Part of a small language model's weights: 7.88M parameters, normalized queries and keys.
Each number is 500 + 25 x the weight over its row's rms, rounded and kept within 0 to 999. Layers, rows and columns count from 0. Numbers have three digits each. The size before them is the row's rms in percent of the matrix's.

# layer 6 MLP up, 768x192, rms 0.103, rows 66-138, columns 0-95
103:498513481451506493506492531495449475539491479479551517534473533504497507512464524514494491508533475498473524501467509487499505510514466497476512498503487469537483527541554491494465496460498515521480526470477503497510521515538465547491452544485488506513494504538477489532520483453505501456
111:500496534505478511505493460476505498469478471557504510500558497508556518485485486519525533518528504559473473535529500540523518519533478492486514509526503466508531512476494494529498470516507505491462488502505469504518509434502480511486520470535487504524473493465472509459466488517547505460
104:501477472543481539463564499489511498507498493471502520485462502484535508516510508509491519472465506512473491540523487498463487482495447486538503482511533488533466505492540443478517445508533520497528507464520482478488455493530494464497492478519504532493481499493499495496498517476467486487
109:511526507531478480494509515515474511503455448530493483482490501459492492427554485493483492509500500506528511497507529544479527502504515519490476472470491505459534485523539517476501525522500480477459493496505486515516521498513504518483513492442443533540469488537531498475503549523470485467
089:504529479498516478517500528529478493506489476469505442514504510485499518508510466534488540535469490478527472520533462500489475496456477466536508464497493487516542504529514471510505542503500482519500516500502498465508558508551444490552525488486507479502470503469496508521492458446480514506
121:490493479491475485516552523511502461516522487500507505503532489470545530508521515510460483492500558497548461470487512529534496475495505513516510476497562505521485468502541479494523461515496499550539474527521466482530512491511506510506462529516517473497537512502526535473514501472508466459
085:478494512499496532503469520506474497534518469535470524479447510467540452522479471499502537458491500524521495486490444481508484471492487499484466488474497498506478506534463508482508530493557497517519529518506530473454491460495530471467488513517515496524466475515506499468540464512495532460
102:508488509512472545512549513456497515485460522487505516517523572455507540495570506497529498482458473521497511526501496517448452483487513524525503504471483487504480492520521454498491510512505493473453515502503541493531507519519512525517538475416503503478507500459493445536482501482452529481
089:486527556468494483460493514490540488461498525486490466502460530478525487492521464521476522510531505502533490499499494542441502488483517496523499535481508473504514471487509538498530549496511493477506527476496520524488527481506522521517525478499493487534486516502506510465543462490517502503
097:540488531485495446489467489450472484476523504496469440493494493511547515509502480527512502531486483518556498495462510511523513445466491452476491546467494511508502490504480488545446526519487517487512522508535454502478507516484481496515543495488497475510490547499496466550504525462459497449
115:492500528457488518534500477477483511478511498517550499464527532496528433460505518494520481545527504513543506534479481477483487488528503488470523522484496521500504503500541508428515551505503465550481509499470521493492448520483478518523524474512486504524479536506470483512528483464495527523
099:498470461452543504461497513438525501504486523517506507512535474552473518499501455505476523488454482546526483443508486500551511490481504472514497494477524542466525470487491504472514481497493515471521501452524491490541532504512482531495496505521513497462500494475553509452456511515572462512
098:476500479517479517535482513514512461511505540514555492512509486502470538508486503479504510474480521494478477499525525471488520466518471479506524496459470490486492494474514513504528516489480527508563466473544482519546473505504540508500479488475476541473480537530534499483494481506497503500
093:504458501502515508494462496476494527516488475526516487482524544457546501510515523530510478487455502496481503486547500499492568482487501497448486502532522507501486506546496505501510463485499509519488495547511505532473516506496504528480470479503503491548519511488497468491530523516498514569
091:477485528473522514484502519510468454502489513503508496490529466510548524513515470485480504533495485480509518444492471479545467516522527513483520517519525455534521480493553567494487560456518509496508525508511494480498501495474486511523533471505483496487482493477470501512490449466525513471
105:515502480523550440501482483499484527504486470485506510490509501503485530505514453479465499506539514507473452479472479503478522519476513528510516493468478466531506534488479480484484532505530517545501486528523480534481483516469485524530486546471497481525518435524514490515468506521524501488
112:523485560489500448498492491523480502498491500503521443466464473479536497471526486543533530527482523506527495496493496471500506517496492464487502560486521532525457498500501451486507539486466509487522494479494512495554492496479496470500456544519513519511471539480475471531498486531467482531
105:558491501489552490521462512502504473478508510507525475477456534512524467447505539492513542536500559491461492514528558499526452498477501474496509529506495459512473471478533490543495478529445530534494485490522530475485529483522497511497525466499514505505508514516510500469503523500500451539
097:514498489500459552513528539520503471511540487510497484535463527496493510472509526485525477459499527520491493484517462444481505547482439518505494496461442516510505475500492497525550472544480488497540491490500492495514502518465503532533512450503530468533470494485485513486540499449509485470
093:499499500529458510518478539502534568476445491532519470496458470501485488485457497499512486504462540494463544468524508510457502462527514483497447552471497476509490462454485515485502521497475526496489495506527487532553519517549486475483502515486499505535501546479514484500468527473482454466
100:495479490499534508500522527518489503471502534476559469475501481507504488504469463551528513499547490519495526503490490494498510493532500509469482501496528506486528487489502519537518481482443464528476455511518477535536496507472509500533538456487513488465453541503490459519506494450535514500
102:528478521508506527502527434469477510482531469477534502490448436501523485572535476493495516543502524483509466525496542510491496474530497505470490511472501526522514532512493451512499514476491535480521486526511509520519465447485500510517489500515529509533464531467480474509503506505547483511
085:479493520474541500495522529495513545503546490479481508527461473489485492511541475530464525531527543504530500520523519528464460458520517436496493484518509515510494522532502481509521495519473479548533526537500477490515486550472473546489446545454482479503465481505465473479474463492493493507
099:522524516483579472483493485482491479537492494515522498476530520489504501514451504521492471504466523487458445528484463528523455524520525497503528492514538504512507519542495500474494490512485475507521511525474492499520478500466464503496457481509545544533494499513503485507525435493559518512
107:478528535507536495458484504563468457500478521518456519488476498453502473513517479495522507558494478538485485496473491525511503520500512474499530523479461519513523494505535514503461523482471533565507495495543498470525552515468455526490501523507481499495519432518520516496509484517487472512
105:518521484473514509472511470505471488537520464512494505513542514504545514517512525554519489521467552510449509473522477491491510545504503482494542530528523487506496456481540529487517472469517538518462490474498485489476518538490467485455495519498516532502501463469471463508483559472508535488
090:523494528538499479530482548505506485521492507511471488518497478512515509520489508483496479497522528510479515539508497499481480499509522525467507515521459458463502497491458508557473484458510503450453492512460520491478498517480518505474471502492481539529475523493476515543493495543494504478
108:483480495502498498488467533519489492523478454535537512489449500536495491518496473532523462474506518508475510498497487463471518512519482509516504513484498475489546536501474498479511468531471484483495491507478498498491535505538487500536461556487510503489474465513441511518494509541546497468
093:550530512477507512508526510465501525447484481470522499476497540490489547515499493497474489524502489482468457453493462516465476471465573533500533499486538478486470466553496518485532486472502510503490524476525523439497515466478523487499500500518508530492504488559539507479532485501492521507
115:475485491538505487516476476529478496485507504540508477509519454465515500498523503476461493490517478530500555494488464524486512477507521533543507517536459485507471522538457484496462462527510529544510516505523458512479493509540472496498484501487509506527534495513504488528499462507518494540
105:473530514464515439482525492532471477500476519533499504512495498441514477467517479483497464485516505511491500451516479493431484493475472537478558455540501532468505490488511514491469509506509476466530472511460492512494505474545512496523480542494500514518506525488530483492516533520490539495
102:483488521462496482529507504487482501542510455498513481498505500481517476488463516499517489487512509499468500509511497472474472483508511488477492532566540428519511538485474500532481525555508520492493470529516475499539446466494520469502516491519517533539496511482533494485491498540537542534
089:516502524510494466513475515498493490497550518452540511502523517540487491514516497475519536493477510496530524487497478485514501517501490516492545509485541491453496507560473506449505502541459531507493508521526460485530508511469467483451487522480473507472548486520544468510475494475516516520
100:477487534520511527530507529520483493529482451490523492493485518484492497546521487516493503486485535527515527491496520498543456511473516472483442537494474461532500538507488505504516492508500496523447450507496469515527477516457469497441513495541475535486502508471508507528461458468468460469
104:458475515525533527466502542483480482534495528479491472503507532529494485498466532502485527476536512473517538523507507566504462501506517465478509493533516513490552512519553525465495484521502508483477463447503484521510505528520513506485517524483502504473495487549550493503509523504508461430
105:466511517474547488477498516454494511480500469518487508491496523500464519481501422528492471493501482512495508463512496512545502492512451492509469486482513524467498466491464487511528529470468474483419523537494513524528508524500486474527448496504474476509533478511544482487475495566509521512
098:482529556509540489511516507512490497492509479547508505466492479481489496505537457488518501479518506490481490483516470524540499483510525489491523489486503478492532496508452454474495517434516537499458537522501476480486481499545488498473533544570469484490475483518458526487496478537524517463
096:470488488480475535491501505461533434519486464505493512540560500516534496494535527504442485515510482500521495475531505533506511493525524473484497524511499482517469506491489501540500490504499492512517515505497476500480548496548480470496461496513525520530475462499543540503498515506541514528
097:473499478500535470500500512505496491473522504518470525532514476495507547499443465477508471446492526515465531486512486515494476501538504480499471535539487507522490516468515438471479510527484500490542488458486493469478501499510517531492495504506481498502505506498492449503519492484522526510
093:492514500510503514486504477460480497492508468501469526489516512485487513526535534529475472482515500484483455476518522468451523462513523476491485474506510506463456483535515510534529540511494502478495448551520483517458516533531512500468489546491545466575511538505456481501555478465532450489
091:498526498484498524507492523511554530517485515519493498509504476595462547504499470507493482495502538515511506542514447521430505464484502479509495495505497504453485479550501495494497501480485526536510469512514512470495516468494535514481475477474530497510500468532489483537539517484503502543
110:468519489501423505509535523479490481519484505510450479495502506528581521494492475514479466539512495470485504489506505501466526482422478514482453554541533452534544479493460477488479505541490501508520501505507499498503493508525516522510525489515480531473449518506466509495495503454506482532
091:480512487494522463531496481490467501531517515473500532541487505526480533469549518487484493465505543479449488500471541533524481522523525456536488483467510469526485492502472555504523484502493508482513482483491507498490495489472455465519486507562528491534508486512541495537512477484511493547
091:526482503520461486506502491497513490490533531502546524503422491542490524520488466516510486481531510456532505511489498485524487495480495490514521508521483497509538507450522523485457537501497514491504536521479456492466504491525461498478495517509505502523481487525536497498523460485546553460
115:527505481504500507467526507513478508513511526550526509466523488505526518462507509502502487543506473543521492520511467547497528526528534510529456519507515463514480481555495560492507495528473517508503516518499487468470481504510454510534500447484520478472522502548511486477487489491557535463
094:444530491494466525478468470512477465476492448506519487497515537505523504497495518448492503478518460488489495478521496542489508520518516467493507504505536495483485526494486522506464506503463508457449497505528527518458478488518509561543511492511484492548478497461521488509497526492519466493
091:530535494518508516515515493511489477458511476497501474452504525471480489523512499486509492522475500585498487470550528508458521511502509466504483519502495502498483488503549519497525420530471530456562511516499510502525554520528455540510485496480480548488493503500479504500493503486511509479
098:514534531494508493519505495482484474476491491513509471503477482513480551475520513485511499518497516572529501498488488557479493466493499535532477536509537480491493482447507525474544474504510480541467458498470555493452495511490494505481506484516500525518534496479418501535493477513489491478
111:531499514500487503528508493515461458492544440485496463509512502477486493500517498494507473510504524487533488523521487474505528450529571515430508527517505526472498523530515478513473502494483551479494511463476489514494495455510464438487488510502493461508503510496525483452490479530515548527
101:490547537495539491553496542447486482456552481480507519461484491439482455530494501531479477519513512492508492499468495481514482514483496463513489520490528544515515545537532497503517493477530504525495472510478500487544511538489523508450441508496469458496478486470511523487508499513525514483
085:489495504525494530497566519478503479510475493499513507507500497496502507523528503508478491512535528525533486463464520481500545463501509512483479452509481479521505476528469532504533525492476522511506494518502492526480497511524549464483551443485489497492499491494533478542524483504504502484
088:527557471520535520527486569489469499527472489524509525487516527560541507489522494493526492492486486494572500498501556489478492499489456484547486515490482524499491512500537467464510475509506497498478453475497453444524483511502455534494503519541475513464510502464500500521490542536476501510
096:525486500500512481519518497490492533550546481497513473532513453533512514458520521474494490502523510538461524503536495480498472491458517492473490506428482456472556529485515522518551474514538505463495503507505479485488537510524530468478495509505487559499486499531449470487488466512492511493
088:471545489458519519491493547495470503515542482522481528450504523507519501511530495438498523457495481494505485500498520530497494506493499512486489515499478540520463493525498501501539480533507505507522505536480474509477471530509520488491549528479494496504495469499511540507473510515511507569
099:513519523502477548510495472512497486544517466489486526466457505466536493500526509469541473498461504502520497462539506497463501495502526544534487507526469503493477485482471507471481468544482513487511483513502543487469459515490504491526497532471480518487495459504506496493531481481498491527
104:463481443523487508522500551473509494493499460491542490506484504482505520474587496520521478488507504497516501458514512478517492527491482508483500495520477498564494483517491497513542466470512503488501520471556530534500497506535489531475504473520503508535448542491515495523488490523542513482
098:495497483487491520531510487539517478561535509500514462502480496512538460512540517481529516489504478475509494487509502509523472503520493494480490511515504473528444495516471491499534465465506485457489492465519511534493541507481499545522506532539486467508500517431491533505480486477516533481
095:499486511532459534479511517468510470516475457516522531534513529470496507539520469467511565504520544509558489495519486468490464479540476511527499502536488448482527498482515475494511472507480507474477465500540519492501485522505549526485472554535525503477467509498519533533485510511474490513
095:492487461515493463483513487508494448496509505481463507533480507484502516466491502521526528538495486537513496530523516500449504502513486491512480495526478480496489496517520505508517521552471523511513485500457477490474497531516478491497491465539480549483539508529454521561535488491509465535
108:508514504481480537509508502494491488451541479504498497512519523517517470520516567534495484547541478556498494518454468504490516496503525532503488525514496556488513534492522495544492501538487498546504476544525481520488483514511503508537501505450492478489485493539552492505479477508492458504
106:497513509533502499556458503503463497483506487497519499496467477492517471470500481477516529458522494490548506510501516544495466509504462486492526524534549514506526461514503505485496494468518512485460482528468518499470545524516493491444517455505516479498509461525493508489482460497512514540
090:503483515501512518467545518552516499519522515512527502488539478512544514479510501470458497536494527529525528470481434496458518460501529521478502536465532454540494489479499521490490477498566506516496488525529552496505488507443509511517502494471458487499521486492518484536504510522544520497
102:526521497466532511538455527449471504437527491499456469500473436519517548477468513509434540496514464507474507525510511494494511487463492516487478513543538488529453521515528528500494512479519487498511491504470480484483522471520486498482494531444498487503509468524506487520547520494473516531
098:471463521479509535552546527501452535501466476515483466486489518503507502495522490502463524474460521500521489463519468580497505501547518522449450492504514563553483510549494519492490504457504504501525477506534474461495470513486458498490511517500493509511459480524543498502435479525533516477
095:508528468463511543522462496467492514484550472529536503456524508521492496503515519486501501501514518473477474494499512482484466433513491548480479485514488455486540517523485510520545485503468461497490501522557485477503524526503508467559498468486461465531481536555509487470498528494514534471
089:481502522487528499510499516477507480525518482531467526519509490482466525474486504552484485518519504477530547497515477462480516517505500494508506476501554490518540463463503502475487549472502500541535500502556496470432530488476476511473488518453525504479480458473495485491499544483511503492
098:525489531516474507481518528481480535481549481500548474452514472480501536460478507539461516536489480493520499477539456479491506452479503555526495474498530511532501449468461518533523501556496468487512530517520493576493480508465479518456519505511491480476483517478474478521528524528531510510
106:490529543490537529513470490521511446471455494508501514528470520493505522477498475552506514508503498458507491508524509470555477501503508530468525497540495484462510496481486504493498478499520499466489496481539522500489480523533494515487491518461510492533480536493477523469451528499505499478
092:482523519502514497518506526469469482493530491531504481490507531518503523497482519494479526529499503514511514497513493534487475482476489488505452492493511448542462465504460486502541504554499539507506514483495502533503467504466418507514531479483523504525512544506523471500509465519517462532
099:470476512542503492496507476494487438546535499474521483539461482518497490488520474514526482440489515483494470523487498466473498526471440460499501531464516462497529495488488503475502504493523509518461470471530524473484499487510468501546532500469490524522523470546544486519494494511472532477
099:517487526501521467475496530486530501498484473492503497507474503493547512486521477486503475468480515552490507480488525482492547454482493497491487512489474483505455498479498529498486514510501484489485489481511523452464549523495519536516490517498521482513507475487481519492532526487494494534
089:475489517529555479489448472500428508498489511481521528546500491527500545498504498475475540503442487507515527471503487521546563536498484464495519495450459513529475480498487512515484538471524532489494495489506488511468510475527491486460509529519481532482468518482517488541499510508501511466
098:530441507496491531480495451474497522532490507514528486546478518517495484475463491504487501529486499522508476504513499542515516491504541477483496510546550503511523473497448467501473507500441486467512498490511502525520460551570480504469519462496515520509507491481491506509491484497513519515
# layer 6 MLP down (transposed), 768x192, rms 0.157, rows 66-137, columns 0-95
095:524448489520481508482516441502442506490483509510496519494501528523520498471469497492509545487503544491524510518543496510516514521538540491517467506507498494518524478478484501491496499510516499518509471513532464535506476472493505547529469523509503499500546486480486538487474517536559462466
100:537511499499498535510504523540505458508520512466505516485474513521486439538472531513487491448429530528489491497486482522528484498519512529500494527479483493510520498495458443543560433518496486498523478488511486509520497492438488497495512477489517480487490520532503496537484508485530494516
103:456525512504538480508445509439512533516466499525486506537529515523451498481483495476511516500546423528467503477482515524522532509532537524510483479475513464527494462492513542547526513511500505496523483512518494508513500513504484501485499507464532502466512464533469502471531496507518458529
102:517483491475526547471534478531498506530545518508515488461477461498491538519486481517458550479474511461487506504497490488479494522509486485525546500518491540495517534468501451527468509461515532504527478507532476534475507488474450527498496495543489494512490509488472513525499461522513500523
095:492508492540488551525479476493514492496515477501499545467503470494510539477526537497541477472513524510495529495445503450515486525505515498466483469518531475482543513494458583450512459468483487470533504499463515477494496470495517499507533481518478535491539514477500459459544537494527473506
123:486476452493531487524468477537504504520546535484447502473499485499516532480490513494490501485518484502504498476494494497497494484491560544521525485513538472439473494529518474499499474509458496465524527487497498468535475499491493520515524501530535525516493530512522483462480472480492542469
085:506524534483537505483497513478498506510527545481466472539510481523457514463513503517510511503487493523518494531514528491512521462487432513518486547506544439492527522480505527527510452517531499504478455511523441500490492571516495536464522565506507521491530462494490506509528536502459476522
107:518514509501488442503458462505504493504502515523503481492485481511495489495479475513476495525524509489494522492513483478508553508528491488482497505529526514480553504484482539501494496507454493547537488504507432505506490469497495492477449549533533504507457492472491573469501467487540458556
089:475543523509493545442469493527478523549534495488473501517488498538503477487532459540497497484482474495483485476516522521509523478511481489468480495482499530531525530475509547529500477476517514511527491501495471486495488487461517489528448528522496532485517505522494505489488531496487498471
098:481542505544509509508513468498489463498497520477552491478449518497476464513516509477541486494529494460491477516513523506516444492505513550525507486506508490519507498526496527497549481491506483490500504496487487474495472508545539487493480520512500516571526528517503487491451509480481502460
097:463509531515500514485521503473528487541445458496502490536525482559494448469481486485476525493542467506462516469508483454520491448567477519535493523514501488521472487508523512505517506513506500443490496489480497521493529519475486470492517508474488547476485528505512513521484490542536469524
097:575532501545466489481478528512497545502495467497498496482492475522480587513477491502488474460496461461466491523512524502514530497490496498492499485546497457507516506500493510565518529499501494465460482496487510496478502494481504529505525507532491496524491499484483544490503489515459517507
104:533511494465517473509487479514522490495497514458483523523497571488518504517516490489491501483477496500487474473495543470460542486476510486508498510478492487506507478461521505483486516492513571490499490494506516520503512516518500474508533507453515468477480488557505486489494476541496523499
087:480443514487517505495513480484506501471475504519525497539492518535526517526514501501533487524552485530469508518453516519471482466505486515493538514500472506521515495470454504490544475431493481528480485540473563505498484460508504487533487497507524490476507502503524514470517497512483518492
091:509499491513536503468467489558499503496524530499491531481489511516452474511546463476531490502525459467479540474478466520525502485493508510508468540473485467477483496515490456502499513518541504497457508512496528503513517495462472487484482487521507528471501486533486532473467498498513503498
112:530532486512492485437472497530478483529501535506527516472451499501514492492507520478501502516540529465536480504527510503466491490516510466469522520509512499486502514495499504472513466489487498444495505465457480510527452526488513474521537498518506493534521502485502510476516509481506491486
108:520488503454534472494527490518496478558490512498473502515503535505513482441527493514504498467519487520486493490484511475461479488478514505482486508556466485516481487496494485501533501502516495498512508524465541482505549480517528514481488460461480504491504508491569448473469515489486500487
102:519516504455501461519471470503531496556483515502467497492507506560525496539498522480491511467472494502464478501543500474562491514520498467436499487478511499533523502489497439477535525487489526526501492482499529499545497519522511525474475491487489556484481493507479498506506503485458498481
099:487526556478470499463554509530466487484488490522536487559520511513498506499479491534486511504548474487493493526478501502527494484509500497519496498539472514531501515482462484504517497523503455479504540491536490516485482529492516519485492525517557466520538480506469527493526467483509521438
108:495511497473505516480513481486420470545532489500513529493528532519533517499544481487503489495476440511490468537455476485492502512525493462524525475500509534455517537550507495466475463502500496478544517514483501471460493497433510475528498468546491514477492514472548497532509502515492532525
094:530470542482512522520493493499516501547464482530444488522474505472486454525481476473506492485521512519481518505495508501504448501472510486492507527493504488507488517508498520523441492537532494461488541463456463504483545496499547500530472463495490499521560499507501500526527488476510493495
098:520497479515472447523513488490466499523488529506479481521570510490508479513532548530493494469499472507535507518501456455475487519522511529552458486514542475474488475516485481484473514536534479502485507466543503522543485557478498495501476509447548489506468481543507508470482521495503495536
085:497522506468429516477482469528491521505492516545531515491505490493490520504499488484488512526508490479515517460482499556501496458435466507502482529473511502508469517504537491490494487490485465518534561483464546474513470505531544477496511483516546494464464505551507478472506505493538498494
101:507494519524514479482486494528546514501513509478524523499511528541459460467479484495475496484435500517558519481517520502458505518482505482522509496480470534523483507524506531502505502488480480540552466533494488511508454510490511492505493477455548459498498519525511496496486513492537514474
108:487515524469503517471538515503534517471529476508509500486516488450464499522537530488502493499492505478451527485494471538530515455538471474509535482512475513488505460495483497520494517547483539482541489471485471486446483475482473457492487538503524515525516471528493519487545535474538539444
107:492526515513498548507519512525445533504550479465542468499456513528516466497491482489517520508512497474483483571495490498478522468535496493558545479529466449503516490481501476488499499497474492553487477497498537529464496525462508496469479523558447532508513460484515494490564470529459500519
089:494486530502490504507516531501501523510462512506514481527511493492472500559524526460515516500476523517507486477472505492520490499526480470498496511476516515473473467505504531463582518473477528488486487528548479511505523532516532507487497449456487494499520507470490459497512507459516545485
111:520513497454492461480482547498482493444532518545482492495480505470484443475483544543552506507501463485477510459473467490532458504462505496488472489514515491511540502462484519530470535499498473474483495499505496480458521521513492498520494562496490491505482513484509494520510543481545534479
087:469485489494493533496472500510530511534469526499524509520512489486472525497500513505529510529483499491507538533496525506474518531498550473476492465461442481545481512512536525495462497550539514503532494507513494506538470518506558527495484492509489450503490456464464466479494483523522481491
113:469490472528535521460498515522492518508492517527484479492505494553495528517507486541526495543515442480457502504490549511443492509480505554498454466506473539516505534480472510503516544461498498478519495478483478496506539491489538494517504498524518494482501521481571488510485469519508485472
105:503502492491497467492507497459533494503515529522435517508514514532447483474551468510474489478494468504524550500503490487481467483504532523515469489525543494539480474515427506481524504467474491511533511495511526506509513502485531535503532496517489551534478483465488539486491505507500496511
102:544458466473535493479476489495473492500490522495501460482466542480545515487506513515502485459508474491523474494501520477500536470451475546510485555527510489481533483455538521466497516531495533478470489560509541553518500463486499494497495523519494502543499491499495481494518464516486511482
088:451526472468531509542467481497520519488502474510511464494493497484476549522501474474469446488540516510477515495516472490480497496494485498505474482555476461490506478480492505515461466471508492493518550453497525540477500520496501528544506505487523499488470534524524519517507500477475542493
096:532492467490488523497514506467488465537531524506483474467512477506497527493476487509543511465507505465506483475504474533449489504470506463506510514521511490503524501543473481514510453506491494487543481547487485482495525503453535486507464542505536503481521479488496462477513470487493496517
100:510519481483499509482524478467527519514486458524486503475504481498512527505500525500502530515497514522495504477446510492500511456471480535485446470513488456495536545572463473489515504502491542489507497482531487486468521535544483482517484483496497503509508534495502506469471521488510526515
101:555462477531469449484499504512451530538478512479553508534489414526495530509491493493482472501469472468531502516474507506478472515488517541477495524482492470477520461451510490526511519476483477500498494457551520505518462477489498516528520499481516540472481509516501527545508561502484474470
093:476493436486509495490537510532507507479484521516496520507531509486498497489486528481469468519467475508476488504480519487435521488477530480563514512471500507512470473544560501551533549535498505528503465497483479464497519498458496501470472495492514501502505481481516491512488498498516466492
100:471496516501541520493463468491517490515507486511493497528483505520510512498508538510503513529501488502454511467469534519484475473517483539493504480523515492486532573513500505538543515489560498495530507524517509472505496464484519530498469507527511480508521475528503452520483508530482483516
103:568495488505502503513476515511468457525476501507508480433485499551514504505465474518528494546503481490482453546485517474516504517465486520497470491511524516470527514519502507474501463501517483506476505515495531514486543501476511453479535476452483518506496457518492509460496462502517517475
108:503475521526483490494497512491520493475526510533552551474482455534533501523470479519540482479506479493498493520531492492458493457470545504496480455506566500466533531538489502522503519499550512466479471554485487529501539473475522517472500490547508464530478500490490503514491550485488523521
089:460498514508498549498522527498434527513516505478493543516496516406532469501492502476514506483476493468494485438521524492507486504516498497512514543525501522534503519494488485471492478502507476480520522489498473483513484517519504474528495529495437470519529557441486475482481463499473521452
121:506491502517496446505595487494496511506470525483466495481497493506533534507506506522508464509507483485516485485501477484487555481505483457489458497476494439497484486511490495468511486469538509536537491497520507530519452510506500551490504505497489500442501507495516512513487412464478482507
093:541512532490499494476540467539523501470452476497532494504502535475516469505512502529507488511508448486529519432488457481484496467539519513474467523509452460470536531487514499512527502477496490497515551490479490523528527513499489543534461467464470498473507496483483495486480471543487528446
090:476488465515458471541496471484456508526499526491476475477474491507560518503489493498443459532482512529506507526517490472511502496478495516518498472502474574487504524463494523506483538525482524505516498485532502508537533527510499470465505482513525515490515490477527558575508504495506486487
106:477503492515483527462476522491524501493496466467530507472496518499479523522504487502519533530501504501514495517499503498503499484485489468513494496479533461452470509512472539476451491512503469515510522526534540506507480521506477492526516545522493465460553489473498484511518504502523536501
091:534520525511502485545481470523508487539515521459521480482482471505553511510474524515506466487492506504543493513485513487488511483474440493527468481495513509483504486462520464516532492488496499485519511491474498476509511501524543527462502498497528512497468486528538496448479485510476486517
095:428508469504481480490525513474500517532514499508519525500501501512515490465485499484524518534505469507494485499482456519505503540482531485518522474479521507451521503515452487556450492520484516482491453508463489523514482492485483493498480459529517488466502458542528489554503509475529536516
099:537539505493454550474445499492505539495501485499502522460514496478535507490480484486498476497499440497491523526471515475517477517480546494473513484543484523537490515488476468490509454506549491524515504536501512474533503462492474507493522484537521505525492493544467486492443497500503529534
112:458523514509516513521499501485526527488490518448530507551509479517524486477471494484501522496519500526518521534482481517541508510487493510506478458482490505488464462467533493501544476483525499500485559515513540527545518550502495503517518489470529506492501489537532479517493499508538475532
106:486515494516501500460500496497515479527513527507486501468528529498479505481549486522500526506492485469498498461524468516521500517516488499464481508523482491499476461494504460480485469478515503497497542445492536426451513475507502497530503520465516505485486512528463468526511524486520472473
084:524485475462513498491501463471521478539473528510490489505536512530512487491503453469492523506439500520499487529491520482497474518483525507451521481513544496498514541451528466461492524498520505492472512477475494509520521476499497458473491542529480513495460487493523509496536501485504499519
087:487475500516489499498518476490502473468478470468498493476517488463478497473508480520486539501468507523483500490536490489490499511480514478503458490504516496512531478535502480473469508525523526511522529506526471518527523480544524523463541559490489515479500517484499477515497524443467521481
098:469477507441482483492513512448530519508524477495485531514512474498461488487498516475557526502510462498501457490524531476559501503518524463518484461479497501517472462486548481521502471513478513485518498480544459475478541502512546482523503484506494495453494486489490530468474482504490504482
083:524465501529501488533525533460460497503496494501528491548530462467477462496537495563536484506499524486537517517528448486503522473515478521520515480494461480494515485449519497459449538471518504520500481491512487489492511461513531520529535498485500541463494518488491510491489533463510517474
100:504490502545492508526476517516505508477484505498510494525486504484538502535531479468486507499466477414509467529495486512525513519508480508464482543529501517514481469531515478475481532510523529509442495498493520511483510500497486506518485511492535500465457533484466462448491485515470545496
122:513498505502538520479468507527476482489528482467505535484451558499473494553511499538520470525485461450467484512492521515483488480497487488506453541522484540468514493495503510500505473495496449533468522477509509483508515496469532470523511509452486510497496472545474532468530502488484518513
103:494483462495511465553540490515521523516512551486513447518497499468532540534498505462514467469491466509487524463531456527466471504524447510520478512534514551501538514452443498500491536490465473483509521527542466511505483517498484496518524494491525525545523513494471487480492454503491518515
091:523533496496508484493481483520498540469501505499481536484492535503499448472538515491493419542470532486464510562483532522511507489444529477476475506498505456485537497506495501490534495501493514525510566528498514510521509508510504488512507486475494510539516513485440524487463468515494503481
104:483503503516469467471496480526493473521505501513482517528464498517505481494485521505524525535448517509461480486503518497489495463479516477522544476539501514487499441470521484503525508531522507485516520489482454541500497504523494509509542495494516538494482552500496539512445503515496478525
107:532515500518503505490511458501477506469539545518465501520521447518530477522440501490504514491441472487478546473502493502514491494496484518493511533486502522484502520488459516561491502487475492457557538478523490498502526488525524500468474484477482550487500495485481522501508508555483532514
101:527475461499513541504513535498491502522494532495482489500484499521537476464469494534473485515486504467470506503512494487505578538495500478486512486470443484498492470470472528484493514471520466499496492458528432508465476487518503504520513500485501554459506526504512524521520509506497489471
091:475478500520483460488486456506470543482478542505504523443499496503483493512506469502513497470500481511499501484472498492489498526509524492516506501546517495473567546501502496467457521491496505504467544480495502529470533502532514482484526500494499510456476461537515478489466471497484490509
100:515499565506523501518517456509539493471501542478519503499513553521518486512503520473516448465502567482489511497524518437476496552488522529507513489522491481521533543495522458475515490497507485478530489524474466518541473478478486481524497505502512513517546505458510530513481473509500496510
102:533509465539503511536494495498551485488508525522545519445473441490508491483477511492489510515480503484482511480439510480490509490457494509538494510512516539472514512489458474507496532498473467503496538518505490556498541477507487474491531522539506513462523481504485485510511514492459471484
089:530522514521497527497507543494511504528491491540489519484461513496487495501561508465493513493526445527487513473504490495509465541513472469519492483499483488494509502548500514481509494503509540496496488475510468467491490497506498480452498551497480494523538491527476471469522471449526502466
089:489480509486497529480533506509490473490447529455448507517437532502533503521477479477488533496506514544480511496515529475472469514458463545516457470479471488524513491505488525558514466533522512459504489511505466501501497536506507517493454510501519511482537517533537514498447461511451522515
096:503484529532491514513513494515494489555490525465535491523475482497529488484480526485543503465519543505491472495491530479507491536459463489518480511486509550504518497489467485480469484513497485515485521503510486521529509537503480498484477540495503509518512489523559492505520513472493507512
112:524504511448509516530483511511493498519453499531490485476467470502477539498548494462489495494516472510476516527551492462504492519536523491463444496501514492467526524511483523526520486484515510468453517501467504477474478483463509479464550459502468525525488494538543519496463516490542498498
097:474512542507427526504472537516483503531542467513506526482486508523485517472544493493476512527463499513486530422534481462500540458517532515494471512564559455493524486487489496500517518501456451477485520549526492501515510488504554499523523503475478484522519524454486508482468515482518530486
105:515463523519510513491459452551497466545517507465443519514529515475513509500494513498478501511461515511514482505533508452488494490467476467552547524499525487522495503505487470500490497504516532511451464471450480514553505525476509543485509515495494481455478471512522505488501499491481531513
107:514448503509493545466528498501527545526486500505507514517529513506472479512500488460535565539521468502507507500478482484527503542506497508462482520481506547505555490520463493534523477494490468499491497496499516543496501485508494493444522475497509518487438502482513534481515474492434490509
094:503486493437464493480507497488512504498496453483497509522522484506496493507502515505543448507520456492462528492509488506457441476540509515513478457486547490507472463469483550516491492526489487478513533517504472503504503559516526481509541523490492472500481505511459482501489500498491501520